Part of a small language model's weights.
Size: width 768, MLP 2048 SwiGLU, 127M parameters.
Architecture: rotary positions, normalized queries and keys.
Training: a variant of SOAP for these matrices, 734M tokens, 7989 steps.
Each number is 500 + 40 x the weight over its row's rms, rounded and kept within 0 to 999. Layers, rows and columns count from 0. Numbers have three digits each. The size before them is the row's rms in percent of the matrix's.

# down: layer 5 MLP down (transposed), 2048x768, rms 0.0844, rows 83-128, columns 576-671
# gate: layer 5 MLP gate, 2048x768, rms 0.0819, rows 84-129, columns 576-671
# up: layer 5 MLP up, 2048x768, rms 0.0863, rows 84-129, columns 576-671
down83 104:492417457501483462551577409533487505512465520477452569507597519534472515405370490467605521518412571569498470500481474456528530556445512514504478491470565496539522512478476533593476463522444488501549488559484539490520521500506510525556537445573526521507476506484533537503472544474421554493
gate84 105:525524447550515494446464592437548544563509516512552523540509470524600457489488530478585482519570482523468545504509492592518464524429595486558483458479511541536501505529486443574476452521498505508483517514510484472522567479459612544487429542514467554438443484482522449461499538482489431502
up84 111:534553528475551590497455491523573456510475447526491480503392563442448524473476537478463489517488402467515527518480544608443484554463467460508517552461522490504480526455523497512570494563492467482528412448532511504515491601516471526512550559566519478438502501371426538425492538528430485492
down84 109:500502502466524544503473490493464534497567483490556494529505468553552487552461455556544536559502433519495433498523485577498540524511462525493436527556476517481486494549559539459518481564512530510459549496604451491463454461476471500510526564548500493412537470520531459483457535517490475481
gate85 090:465459461522463508488558523464487491517460471547481505554490537513423529499426474486513488509503414460503413487493539527498474530527501444529472486461541516546532535497578458554517506482495460463468493539514495459442427452511457499479538482493535487539541444468508501434504523471443572565
up85 092:476528489444483470534568538534464565497430507501487558558418511467483508479546473561520495517553489457498575545470541478535519447448509472507511522469495571452475535532455499492488478539471476464456554455470580450475510527518436455425531490490491522473550465509481523503485534536425552463
down85 092:473492504496501546485557501474488490446443577490571507513483467562505504463475448552506551478514457459492535511476500475454497491533474518508503467476532501501523494553505521540484498508549497479434463440471469530435425535542459517507493462525514528535561514513525416557473528481501508467
gate86 104:462501444477524501470450454555468479532547561526450551409535513517500481512474562510566521554481511543552498492572584521555499500531488452502563576497480475507507478553513448438511537513550529398497503492507503468475432480553536562506464515539462508465524491448506466381512584620462500498
up86 105:428467542542516488501537473548532486517484556442483484534451487506507466571506519494472498469479539606525587483529488510446512524564493559524514515448528436460493550536579576520445540499485464491524556522468438437438482494471548501523555438419510562435495461547502550502486511545534498492
down86 102:429496526569501474550537537554490457592490467448525494472474452469540553461573459553529556551455578506559457505485517479480521517483490555393490466428444506500487468523507561513447535474523431498438463475549445454537546523489521448464489529478489461464480534512436492470542503462461545465
gate87 097:490516459494494476543509461543491505558563473496482473563538525493527520477518491507468507542474578437473490457467462596480502493490493469634518496514440487488554528445495477508497474487554512507498458527475579489443529518512503482507526532508496554519514523495550480470537481500517442553
up87 104:456592426501479545466492563483580449512520489514491523546460488496492423585446486500478470464599536446502483457492459526467541558527544516540472514533532468533548483475446474522474523518573446471504541500470531511513443502515458567392436514478417468467521502439525476501462459508494510504
down87 099:479529476523484465466495500466469437536549542507485539522509492520515434484512493508465541532483468473508481476516481482448479474573540453432448519504540461525473496515502544505515554515403458413475545435436438495545565454512462507480551554502482476463510487481518550485472466467536510504
gate88 093:564498528516454525525554529494444521610509472461503439481492461433567501538537456453415484467504537500511426565505543488486502545492556504507529476526547511543547530492559492448456469521518534479469552507489536454494472480459494554489526498516473523455562518532497574493572468530526491534
up88 094:514422465548518483547519454562560478443500460575476469574442598477571497546482370407463539507486536392461431460507487495570560479434513549460483500446521492462466524537493446531515454506487552410499503499523449469514520439561567508535532518466502568517489525528467500495446527496459396499
down88 098:481527485471535563522542490489459464505488439496496485444473468448488465478508411465506407535519483484507477501486530491553490512470478524453545489519476523461564443567491460450518481510491493465495548505556455470485555475432468478456460550563478453541448513518572453485534498512461428511
gate89 100:494556494484424503558562480519480490531530478489482508506554532521567438471492509488525453491549549493558528430486476515508422525510542509512537486566589486504483446495485500522545487539525431499464560567563500485463492498462548495533513494458543530517442498409508557505476487514519439502
up89 094:488492475474445545569536446535601435558424455545460460462480502509598431418533558514486523510615494529475542513480502542515489548518535522467523474527532513577584508422486486437504460516452480510487534520445462469507386511470499584462480502520551546461444542536528469487524485517564518534
down89 098:484457464531458516537474470470620515492497493478515522450451562505458500504489558481560516519515509496462557459505516505509543562468481514435491513528512481507448524459507515506447490545486532501514464545469537481549476463463471508519453537510525498556456560549428495517555479498506470429
gate90 097:512444504582543498416523474530505456467507529499544371507548537451452499477542552557417507486450509563532482509444494440489554482552440555529504520541530467505434488551494495508463494516547475576421502455564519518479482445454501514486470523513568422470449547481530553451516510577533522473
up90 104:526527460513460535497490458528485531503524454540447443546508521575464508471532477539551562501506417430549489509522416563570511484470455524527504471470517471499645460490522407482473500478537463463534534599441529488459551498511504570537481456436565474571441500481565491501536483548460529437
down90 099:438478483561498560572501469500479461518481528530491416544475721519546551532523428548491516491532496448533568494509463536503485497509506511520460537524576456542520534509483497521513472451406542488482516514483492499491481535504487515492417403520468450537454511490479499476524470475477491539
gate91 107:504455552516492484498463521518489532437519487551473544470456504458488429470489422561524542498461570486492557497433672505529485492494556507493551503481450455577529498459390517488542526474492466531471458507518519454576491497557429407480573488449480500472559490535519555471566533440468501551
up91 106:495494512547481536437473521513478506487527491509578491530520515455453505511495433504510552481391563507478487467599493546477427465526564545563464543521502481522570503477541584506547548526511512514559516453532455478470490446443509537487546455577487519535433493509491516503550525444521513507
down91 102:531500518498449487494398481507530504435477498439559531480490574527525450520510480483537506494500446524440511568517525500525490475497492568513451474507469520530470555484494472530567472450406464473533489497464539453553517477520500434543523560455518472442481544478543511511448487564485510448
gate92 108:551466486478563507489491470449548516529534512595549480489468472535483448505533540498482385551521503517498528575484500501529523489506511538544447491542454497423501518435415482493519528539591583496487456503498480558541487481522537502501446518525503461525528580517504465508513510502493458529
up92 103:511515545510460544499537510483465472592500470396508466576515563436520483619490524493602478508416483427506488486519531516529499479490566526488519516475503578584495512477540451524483541485526445476470512484496464468495472569510493456538445463569570507489513489427471531566493534503550554441
down92 104:547473556538541428507508500452569516564502499430497476454501472523470530532527487500498475541515471513558477526546479472500464500521504549479510631496448541504465520444571541438557503480453471518440490474477493540521432536477543488444524446521530494568537494469485513495534556502479438454
gate93 093:488486581471483545528522515505549486405530577519483526506502511494499450494486484442545474518474444470505486534518492505518502529455566530517496457477525504544548486552496535537548532491484555490492523572501464511484489482449511435507493530477558473556498496485532490494510552553483490550
up93 092:433467547498501487563463499539458456491504475517414512491511525554527628476462563512451521538470505408456515545547541474499471471524531490446517515575498562497533509533551477570539473494491474487494532504462489505464486508460496519545568482497565494487551514513493501476533551537511593547
down93 094:479463426481476481456528455584559508463506539462480547513594613534523529486518494504451505501510532504458461593545509569557550490486521463479500570484541456515457425563507535500492503496495419468479557531502464447567471547496510575575502500484544446560549523484427517469487523456444548561
gate94 104:499541519412504438556525503524453510478524498407529513506545473401461541488571420486528511480512448462565557461488434457505507472501527505503491467506529516456534499508499539441507500493496515531499538423519596482508536476603480481480469515489533477517582515554506520524510510511491505456
up94 106:473438477469487495482493485495487488438521478492471564494500538369475494492499534564492470459524465423494460528504504426481476538536520465455538496522576550452498462414488428480493498497534506498481537411568506456508487460539469489547487497575536451457506508450495529497504444522426492456
down94 103:443487505502450452552450472479541570519568451449503556473516461517438483483449562549547555508474394517544532619512483479484447534563509468472427527534489425486461419500437526588442456504435459564519536434518471518513540519485460521504459549575549472460491487473508523508528462493477532494
gate95 106:503488542532497438501460499525493508499499537536499507564468516472487487570562499511481541483501509520545538499507456504515469519493502548562512437487480526534471544476542441495542564495499483505491499532457451494434519502467455529526448508533447512467529490509491457450489457451408466481
up95 107:515469531486521571545485482499522529478541516567421478466515566473500447572521519388492455492546482424532461495416426540503561514455577460403505495511558431537504541453459500525519500462543514494530484505492504490565488528486479489494537555477447414516440534488544487514488533517515432536
down95 106:488520553551469518491463490495474493541535454485520500526477562455477498515465474539569447444538478549461491504520532446475540514533508543556430545517462429487455569574574461497472520495473479503440496502541474490557516542546495480492508549584491508481422537509520479589576486499541484542
gate96 094:433472466540580546490447515448434477497535516452459479529467573523493496565473522497513495516462401537535463520491470523493561527497469504449489482500478414535503528471521471525455408484578446523485469481489406480505487504525518511568502500498589495480518517425468574467561517513441476516
up96 099:513542506380573477536543501514473480549465514491454484462448443427525468506451488459535509488520437441479542498533454469550415551516465470545512567508524518493550456500540541462474526525505508524521477448508471571471495515485534554549525471500454440495505505456484486413499530582536524618
down96 095:554444459488505554537428542446506438517464508517507526522486472501479528403418502519494460533535481561498476508518432456591579430520509512485567504485561501446531455498514618461548481547422491446482507435526525528497536482468512451500527483477492533534432482477589488479502520507517499532
gate97 100:510566459527501437459487479473552527495569532500534457476583518528566558553547554396514558485544521413470510476518508479523500477464557522509503481554506462508470494491518455509514520514505527503463483520409472448371549465527507487493510447480478408508474469509534504526504495441509500473
up97 097:440468483551526560481452523535521527496533510525466481483471497540534413486527501504561476484505536523511579507536565546534477486556511496492470417497534526492529544489454475542515449568426515492534462456514476485472567562550519539532491542469516471448525499474493585454447558510498498516
down97 095:437477469452512490510503512475535556509472502526521559490526486425511516506540427527502555495473522495438535530512533555454508472582565468490479517471493523482483526515519510508543476515487518549479513405495554520478499479484597482471476544481477489429523425555479516489504516510509495514
gate98 103:591463415462518548529439522456503492476514467438443560551462451499476535374380438587584534508471491569571502530510492525448554509521475541585489511473527399482542496518548452486521533513467499588497477495478516489490444511507465552574486454509523508473545522451510450422432502504483497494
up98 094:487528413511484520531451533427450478437536491454477484509490445513474524467500443565560480449408502500558473508492563535539530498529547532501498453401562489490521515531511494461499514488468545509534488485511549429506527489499475553504538523423530532549397503475542527493451439459470491535
down98 097:485519527511483486513486489565503499510439538482522501507504430457486480512429478497559424468540433503520496474471544550500482436515444523466489495505455540491562529524475629506528530477540531500528490517435464470523487483576433548495459427498524533489502460465498452530505475534528476444
gate99 101:511476481550547515509592450541461495447444470542506526527491476504534478544488582418538572466506551453485552491561494474520544530529518505469481416479515493433582543474536462516513511540445474541444486508454481394519523526507429452483510460469484467486505492518492518469495494476509485550
up99 103:466500521443498548472445404545461472493575468468539554524476398465463499456489471505564544454469519448536498506445486449466460494601508528409458491494581481454478498458539470539481513513523508517493498468464504486546539459497483539526533547546501484501538506510451561510540545454457511512
down99 096:444475541486507485540544498491474473499513611524499496462536554526578530458502481504462491522564517517470443578482472473548526484490574550487486564546448433552520457526489486480494519494538489520499451513481507537525518493473494428453501506523522458548518413495471491446525520519500446491
gate100 099:447544569462515473480542512535528544453436446487496505538487486504495505464503534488454489488540440500453508466461507517458475541452495505487479569538506508542544533487437487474488542486546446455506488479479486497451509466526497519491496504501479492517514487456422453508523587562497474521
up100 098:444510479469555493536498515466484547450421496488465525453452543474566477450525418463466506493469398493480602465487497481472543516456480487508456575514478472495494472464503474526501527464511558517482493519482422438511453452492469515511476563549456454433478519480528472479558457525498556542
down100 099:498448487472457544433462431481483478487487484488434501493400448480559487485479526542536499429536483459528534480509570457465543443459468486522493509499540491593533488480479561496544440449547456502569446471477478471530491485437526449425561510477480490481448496493461495493536459518452453457
gate101 094:495514526506546452527485505498493498528510492463482508451494479556493477526576503517522430519560530519480553498473438477435514482494451546445513519513513486475504414549484454535527530480513421487489534440499532518492472488536567447496500507595544459467556499570535476559545534579532535503
up101 098:510463531542512400548539458524490452500508464507473555514595466543489466556486637494484501520506447533483529536512551534571525554508435449481542517507504507525496485539464464530542513488435557444484433549455519415444430502497460494580416473447474545467454523515510545566502471495522481441
down101 099:452485485498576468581504463551498452438567500497500513556466499497522450482479492544527611553506437501481501527478461528642504495492517461513550493549520583526542488460539506449518518561453497463615482456494498475505508427466466557497483535457521613485484549493545503550526499531389532452
gate102 102:431520554434457500457466582537456500495499545445566515494472534483485476550485507493512475468507470483451465504573535573523441521540517538526514550528466579515511502512579397471456500446466422533451466517553461489600460562522482433577462430532465484505479492449473499427504522439516457516
up102 100:502512601493537577563489407529461509508525489424569504464529455467447523487481460447442511501473516462501550509454464510560468546501568497445475519517388462498478499442480464592476474460543532454437501424517521453520491512536507461565455436456513485575506613490522510450538476545493477568
down102 104:561518490470407445551514509583452524480525537462479510538511538430535432460521469532532518504587494506548538500459510506550485458524537496534492465488418510486521475579515473467546543479596439537450499570468467486482537564431534564564567605516521472533425474501477563420484476486479501496
gate103 102:486471471491520501544491442507538473498582563456471493500548485414508462437468453489506520491453482514542522495537535465465533539444567476460538542485502484468481512431513452457462533549563482491554502526494442467536485488436496537448511516484461539494486572519499481564519574536506493497
up103 096:582498530495489455504432486505410459489507574503513508512519493480542534498492427502480534510550517480510487545480512443469500520518531532521557485456514533473495489466542514471505514467461591541523500545558494520507506591540509467489448484502437497534538489554475479541470562468470539535
down103 098:467474514584492490409487454533503531447391489501531445574505561472457541473535468535526528492472494476531546570517511470499510504524574558467439416443470540441488451478495535455475504438499561463491495523460425479421567532483571515497513530425486517413529450490538442467492414558528448529
gate104 099:494532525491480441478474540545541485504509492516518537572572500479525464500385550495505482439458510476508538495472569504484496546511525550502480507553509529551521518480507557514582484475462478507541396514454432508500494485563497485470452556500478444551491552455484519562481461473470452534
up104 099:497524441509528542457515489535491510517485503509410496572531475484455530484485498450454426487450596516529560534511451436457524492574476542529497507585559503502543526534462469511472453474411585482458467502594445567465578449474434545536466531499522525477534511577496540538538576517462562508
down104 101:548528490484593523522524519508469452499412470528479497506468474494536591480507473503458533408509515514498486537425465554553552492503448513508518546499524466490576460499467511514571466501501495529596586515542477535487554467505582520568433507415554510503525486541484520500519479528521621553
gate105 105:472479552482516503534485477411528462509484526507497469540483474442445452482478389536502543493416508474500486538526456530480512515561508539456471552512511530502519532535512413525481541598539475463442431623525509517507437572458463502489539475452528490453521536458500529434460523465489505470
up105 108:450438539534478451504560513504514446525533514451551572527498554464541458503501460582508484452503465508480525513461533534511542493474552474535541452500471436523481452520532539500512525472475508479484567509507548530519431573478432410498454498482545482476496512491448489548504479493608502503
down105 099:478561457468520511450474461484478442552497554428518421483489396485513517502477477499520540495530468461553518526467535516494505455446482476488503474551540458474566434446532538518485504507554519459548462538492500538504442499452494534445403446477490501476527510481451384532508568521541526511
gate106 099:475461483517479437487492496483494524526516432554483489445479485457489530469531543505541492516465449476503599477427461438449517547484495532512511537466539508445435491543532469471416573562563498495569503448467461418508454501564464514499512546523465483520482499492498526547599535546496459550
up106 097:561487543495554532486527496473415530491469553436518515524539516499499521480504512578475511529538543502468459478581539534531442510467445474431511551478501447529483503457439492474466515463490489431503522454479541507423495485428520520467592473456523520472543555521508502498482543535495509478
down106 100:520544487456458497565468522555451461534510541543479533496571468568492456529549507574503491443510484480458489504510565552491535448478448449467513450393479446485510512518432478514412404512509555504435416470542435552523462468450527518470553466478492486413493490453439491496496499558502507529
gate107 097:504463547467554520525461548446486536537473482502469531428466603448474432501588420493510459503528475505504479481513472437480492524485461501424476483531489545425451496507413453518492528473459478572495545514569450568438536479489465499473544468494508544509449448535491519459481453414540520469
up107 097:504511471528425427460507546493519534533508502467488516527516435417533511434477465516562512571552474502515483493498558522509529519487544526542531510506444442516562480502470583529553472482500431491499502479436513434545518487505517521487412497521466431466539542459461441564461492525484503490
down107 098:437518510454507543581521474490507449551526524457468531426514536518478531511518506495561461553496458441500544550457504551496445449553547511519460457502417507605465446466508445485517500470530507465546471542486503507383505485561464484512400413510524502594473492505501539517445514489539475484
gate108 097:522494517534549468525496509482524552524475486433514490510452512522493460546527529497495556486488451488472484510468445563480495489468490551512490510511563446465506505539546483504512444527433517527529442475550483502481527582520534538399478520474524552425474508471572514503507551503452354465
up108 090:501453458482513444528520489452530541498529501450539479508548495531488534501504497477483473508494437488472471422420533506464478567501519496492505558502506467515562517490449442511469434548555493508525554470475555527538457457535437523514522466509439440457510504493500509537573472514546560536
down108 088:498443517493577437530493531453539538549459475500481507494435540516572505540499537477492450451522502538404507533499473476512513575496484505604488543510497520492456431535513483464574502531445502515473500609571528485555614569440523450490533499493536506425547456472484541534479457532504416462
gate109 100:487505551473546418534519461494454563577480472564493527470488494496409480575494523519394476560464507488505548493490515513542531549538550515455553480528483515518514491525505463473469553525561524547507493510495482467470489452543513482489468481490539463565522412467504450486534511523488497513
up109 103:524510489510487558534486499505552456498516485510482624458525471496491502524535531569587529474484420495540498486497439431485481608475467479520510488496512502512533525568479507556514493492522464486537537468484549504414475507455468517502539530434466506443490531545499491522533597511505464521
down109 099:442493427493508489557504549527438464460458475541500505580512513426534445495434519448502462523479504464543468485508519441477569439460478488517493507506521580480594423418454511519537497481428500508519515509495520506487559549514435443490485500510453575470509498495428462421482572522496589518
gate110 098:470558500497475511536533522498473554560483408546501497438470487537518486491515471499513361501505591479500490522489560476437497491511517490467512514574549518458541485525519442393461535451405503535444487481496470482509569549479579459475499461543475475516450492552629485479447470510478578452
up110 098:484458481494459541442541467483455530474500528513515511490523553465480504470535570510522565518514480609458495550519505482491459407469437540498452449475552505522444521566540504523420487565480492507482558452578549480518452513427535517430529448484470486513493463509426554505506472451515506501
down110 102:454526517480480532510526523529416379500537430481496490540550521473537506547466543496541540385546437505484504570509532532519465512557521517501519504476477558543431458495498519591520460496521507502497439505549550505476454541420506554471544435480478471466522463563462493564540490492516506479
gate111 103:552518500505449436552432441451433523482426540520576559486456494524486473517504508490475513510529480455516572453464506501484557492528552500431506476547526486467451484504521429426487455459511505454478530481530457549468520420494522564477555522544543487481461497523520508479486433489507485539
up111 104:487492506507505545446473465511519501527521488466516487463474510506514507496526513555506563543467470496516494495592492495469486471507470567523495531463558551487426549491496518529483513496534541458507442468515557527512504513501490502457492464462460560475471533533516507524493479487429512532
down111 105:523515473512491530547424493537525502473498489419511478468519567531528496469466463391512449495446496499443501517508487513455503503563485541515514499500505537557522530499592481480453479463546499423489515466442527592488467465542499483534493507482477490492547504483518466479614438490477487511
gate112 089:491501486514554488564511548442500508428469533531488489564436493499444446433509509529464418475493473509478546553433475421604493502527458530482496502495516531506450499509485444491472449538628541511510442459483485539459462425546476562543570407527503468424566538495503415480442502472502505526
up112 093:485437525551461504487511450488509516546568524475531573502513436519549497542524495467514527494502527478498413424494559482519497493476481535465467565459501480504474435513462548532536549439413442507509529533533477454530508550469491434458480547555489466501493446557459516530528539523482510447
down112 093:501491447508414507489508599493519531466509552517428515534552662489466532507523531458557482484472505544520527592524512459528486547507562539453495410456499447510444504520475499410508486492481488448543480496498461484529548477529538449474479514502497584459578486511546468458538522500539485504
gate113 097:490536520500511487544500589483490493471527517462456491588512448481499565514489469501535471480512515547421486484476447528498418534451518494458445525525488537504507564417470504510428534545488508559450479467536488445412438522534491436531447533504462490489507596415471444477405527502522540493
up113 097:479493487500493458439525470533431544494466475497503531482510417556547577507441469470527458437529513449472534486436419551472527468507485496438504471531542569483547471397425479524520520505520558592511466515542485586521452471509592495505511514455471564517507467492474520526520492499499489446
down113 098:445423549599487510508484486555477604500510493502536551516432542540536475510474614541473475449516514479490507450471507536481572462459487405485575506431523468407500491479444499496444433505463516523517535479470467465445506516510510493503519527482523509449527535483477535456414516495521449497
gate114 095:487546500483475523532482576607583553549518488553508464528500488475548481463478537499465512420498447550473473565505486540466513518497469404467495481504438567491463567510546460501554469491579520540497529567475476444507510497509513463481489502501461431518479538531521579423487513441587489522
up114 095:388547515482489485460465456415537495539416495455518487528478558554599488496534559483484476543504493519490507504525452489456531510552423506533548502482556416534488548500503495552576501472499443514464461544438494490485459450485529451461488544564362566497522495546513562551550505537528474502
down114 101:560501528512533552495555505515440522461457438457561499512428443526500494491523542502463462498501541527586509486555500500532431482526511486532467588501541500474439445535377467448467536533543457560491464457483445488510455497569476581455468535472385520584553491490512528485505472547511482477
gate115 107:524510499539434470494529460465487554451534511524523538491446472515428515475480503521546462468519518506468510461638508522474515508474522510527490508595470488515428428528511449467527472516454535512452449524496473562535479482572535448543548475522471550499472544460520524522432523467531504495
up115 101:450514486535496523459512495500533557388518523447490501582516449530459541494466462466472524514517500568366457459569538435493538461557445500511516541498482514510469523479481530474490537587476486533515491463446566551514472525484528490480532572484499466508524563511495486482521500447529516618
down115 102:443450452566468490493501471435597556450521517458510551508457491489565535495501518438444568460516490561488435456480480514560485455536462508542623523511547514600417512495534552452527560466521433500535539470524503532525493583507526473544536480512494493518490447461534505479491476462520506518
gate116 091:501555421490523551600506488567474481474414507507551543488426534451535522537471574479521483456556509511422537460576524469552498545543555589498504528497529517587593572529506449592458531449452471532413464457498534507490530586489467516539493473535488524457501470494534585547479470485527420481
up116 086:506568480482480491488451495493582562396469496522536534488525485431498463519445490495457501549449527526520487527463521468578518461409431533455433534463470467515540500541515471539521429416525440491487498580469463481437512485550552456494472512474492440490464498497515464492464526480478456506
down116 120:501515493529521480508504502493506527496554453521555460512489523473474506499447537518523451457448504501503496488495493492517463512504530491485516532522531507505501510440494497487479501496444481496469492455490474523507520512495541497521480530517498510503500500438530497500522454472500495501
gate117 095:501433450442518593423526486464495401537461500513493419503539440519513393500484479521603499427476472575563552447467526512430495430538515518525510543445562455510515433555525526491551528486519503505481518471466444491521543566503494524538565521499489511518480529482472455534528476498483484613
up117 118:463466433428496532514538515518518439460511532500457439525525684510473439543377474491569476422478511618532461483484513487421495506517502526505505489476561462560523504581536500522555549447527493454422504459513442437574547446464536479500490574495437516513511543486514480534511546563546470535
down117 114:509529479507523553505527520498519472496519470529468500462485287449459502481543489480536468468508499519533542472527519466481513494456499498502491472468542464508538475496551473490521501486599446481506476506531467488470526507476506498566497509497474475521463527465498544490500546479515540517
gate118 101:491529482478505480423566493523510435503478489497495567570584420585493488513573546501517500620529494513464493491477558483529595553514514513535516517484463515505492463520468465506492538496462507471496525431553559542467453462636420513504523442449510452548544434443424434504593503552447531523
up118 107:507485431515528542505530509586453457480537556445496491489493537558531520525498423540406467558520466499478522519465502482559506459466548539514504510453416478462463557554491466484410439429532487478485458511504543482498485486486588504597488498472592473463503472540451492544422509542463544539
down118 099:570541510510516475460469524494475578511496483543520527544522381445465513506493492468490463562530547484517450484484571501468511531459499584513509482439440507579548463462552488455437523521570444475437535553470450446535462512585478542555496487502555461479544542515467508504425476505521533480
gate119 097:544522451429558508539426513497464507547498497487514505443506536430540526555566515478478529502520470549459586469475447506416491510490425544522490393539503441482440550558478479492535455541577473539507625514571526519491477563482506456444498524532532553495501504503486523468444518551452525470
up119 094:486497410486452544492438496499500532549536466456542538487566482532475541466575462529494544477481503534531576558550466462487537459459469493482554606581424477561480543471492488497527451469458516454519487537489479526544523491554573546437517476458481530518485524491462558520476480453409515536
down119 101:490536548536429566522453388520576483495542530443484480456502529509611525468530557445499482450503509486483427540527509525555452522525447516496509524507486452518516503479525498483486513526490564502480531560521416551472592472518459564452510496548499558450493461572505500560493527515486492508
gate120 103:504492571554497475518501461482464457560468485518548488511468447508478485518546541486563498516534520508549486508529452493515510566526528554500497478470556544545562442493549491449518497531510511489563527574521474572462512572481455504474516481576462543435508513398511545493546504505559553492
up120 098:547561520528521431540490545501458531503492468442476503460508421466491514546513579552556505501573486462459585572486507447529538579519522530449541534487499523501491419507487486471462457531491489490522445543515513533494467416460500440508427494515489534545517457592493461485523473433431503484
down120 101:480493469500516510473513540416528461533432515482436559468483433476565457467534522554532461536476477506427518500498498503426500481551493487494506481525400487487423502496528492501485391578491488553543512443530482528556436511553498552578484482504467581412515458500469395489420531497506543578
gate121 091:501474559549527450511521511547504489451550534530541540441553531547510500556493539444475487414559573599565498474523459492506497518555449543513429511498463539463502506455468455500576527519420391428500483455518418437487427583509438547485545467452468592492533490446631465529514492424486463540
up121 096:514532483464541542529485493494531544489495447434484516382498469479497549559528451450529554535487451509499443479508460526486486507510485462522557473563525507438529488459515516494464441505636520520452563486457539469569550512525520522577508463499458445510432443486516498420471552499553452496
down121 095:494494471523484523426504509511557473540529514499481522516436457525542465476510443437554390529571497535550506554435460527464499518501477547500433499519491504521558512484528489539486495526469559582497449529429567491601497561519439577466612491518507488491461593457575528472588450483507516500
gate122 097:481513464495480552453477458498456568602455481495535475517524490506512466490508489440487507499500455472535479397515464457453476510554498560460440496522539509444528535492486506468462499513542545558490488496484506514520485474495409430472478471491499390482495446453522471520628517557552459479
up122 114:458515424510554459460524502510448478566574544505520458528460550501542484475449545504482497542471442471591474544494502461497495476489501500497479495479506488476523531566491485481458532603458513588489566472484525504580515551505443505521419500516470447493399497484488549520403524532504540496
down122 105:489533499471512552514548559528522404508386478549484529474547436468559492520502492483592456481481505490453442494449516487527466501500465516496542458508572393466528499498498485519514596480525456533501444494475484426478471533509511517527507506556577482532486487498431420457502422440515488478
gate123 097:518542505489508464454547502425565446486490476532542439476556506502445504499550511456498541464512465489499476474498536461511497496453484525529495529460552472443467515482534456455456538529516461533541458540465540530460448525448452510540433411486517488508563472508573427532489528555438525453
up123 103:518527553493411481484502548471447539556526522471551478483547670558535470456578448417529540504480470537496454482511454465452465505453455489528485502556472464511440478495449522539604574442493536447525469459490492443487500471428462495466488534451586514525536546417495523523472558474490504615
down123 098:484533488493483537486530443518411488405511507534460491524521562496491464491485543470526409489444494513469494554540504488505472526498412532547478444617449521458531521493517506388475502507494490477470479491553567468536461537573538534470459504534479534448460508480479500507437484460530470449
gate124 104:535459458525592536487439509503570474467562530515518512462555564428524529550576507539508552532484434551530514491507439608574577456471486510503567506515499528433470525497608489494542511500499512437533526546499497505492435421510510367524498527496436449479548485495498496549455499508428516554
up124 104:526492509510546469518492502553478529533505441528432460439478498537507461500494445538436492394488469463482542465504546550479445424534371554456482472495500572464500494409546516539440507519490556508513483495500558491487503447456504509464429450464493518531553487489406472547513466477539556558
down124 101:513516508542495476513463445477443479487554538483452536488519533542474471514423450493467458505495533471406484512423515436481545537575505530535518545567446482442518500488468491472424443517517511464529533425469455543452470493493536565487479505451496519477545485524495460442482487549491438533
gate125 097:490510519505484513514465498473526483551508490442512475522466572516463470481509486492547512495524499516574534499490439520473508485511475485449539500421576468535481492557531435491496566457546499473490510524486499460443501468478466495517517487528544573500449488511566425484522450502522509499
up125 089:492504512533516424452505531402451516541513504516499535514526530555520497424466551479472478516542543525572485499542418447497454569472505536553457490578529493500499513536527516463434496538592443502480503467458488497508454521525454453428526454523439465508532512489460440532482504476460483401
down125 102:507560489514407452497505431501517529516523486477536513511481405565472508536531460473498485450489532532464502499485499431560449535483462497493481436539512461473465572502526521498453470442479526510489506475543532500562468483485529517507597469474474529506506521487503491556476564514447556461
gate126 092:481499546499462449589455519562531502484538461461471580518451476529456543524489490488556533526475520522460513493445487452449542557510442525437505575521540462508470418497536479548485526451440563540505517494489445469540536499520519441493408534463503505488515464542476507458494473545536556524
up126 094:533411479495427544467511487491484498578515459445440563480518421488441539503569460450493538497476529499553497491532576494540486546525411481476506471520494580543486480523548452467524530570545429476457425482471478415525467531475534465480539463489491463512443442522453537573459471485487495480
down126 099:478559455423481532528480435491506473426509472499500495513498543490417545450526492417590487525440465594500499471487516537511539507408454487601526481480477456552539540500446445541443470529504527449522571523542484500514413446546562482545471468531525445491452422538485498499495513470542576470
gate127 100:500553489445525580534591429471484486540474509512429465519539527542518485526473498524484554502537396589505465545474519549458540513494480505542521501487540457466492441538472500483497527479476469504532542456574506506518477534476472504507530549522533501590516525470568484492530483477449481505
up127 109:505480488534499456432501491432459548489498455517430425506460498468487499518496491462486570521493483493514542543507560491481494506494525460512511518459529486465549435494498481489561476545475436531493489469597376576504488576503453511598460580506535479503515484522522472587497462515460410413
down127 099:498591483552484597516556461455507478520579561527548526522375452486470532516521486496515548490478482495506429536489457505464460418480544452585462509458465493520482471566433529510459507524483460427503609536462502539561484549502470414501439593480484542543495427565476466491472542477490473460
gate128 104:511534498511482529528557476486547492498438544567486522508510510495497463542547431549514507550507461498574491394534552529521533514497433552499545445512516567475437479502485444531499525503575533496493509422430486532508462473501518537545462472475494503521539529526507515430502535474484493495
up128 108:507603484533545476544476558463495487482530419461503541533509458522527470565493579500570539452466418484482483547544461493515459537473505460476470579471493490483490450521465438560423532544498452511481480567527439499489526477498534514537483458527529501488490464497461507523552444490548489548
down128 105:539493500500488540482470504445528499559563449493480525567473496483526539513576594471503545450504533560503436496475535510550469544584488438469464493471512524457471457463432500498402477475508460509572487544470521545557511450566441442498526523547460484496516524517512450510500553501514506489
gate129 100:472546582553455429519490461523483451534477531531503489474528506517519526500441457432518445519512490502505536437450512447433481525481537444442540492448470523536479548530542463380537498519492494473502491482579537506500517424519467470529572550492445449531491497488435549537516501554458529542
up129 099:482487475475479528489542503508462539543527486440510542476525475523483471481531544540509471516491444521448476481537544448461575436557450542463509540440478534518463494508505564464488456529479492480529508514420462466447518437538482520596497455425446502557543447487438467479550483445489494568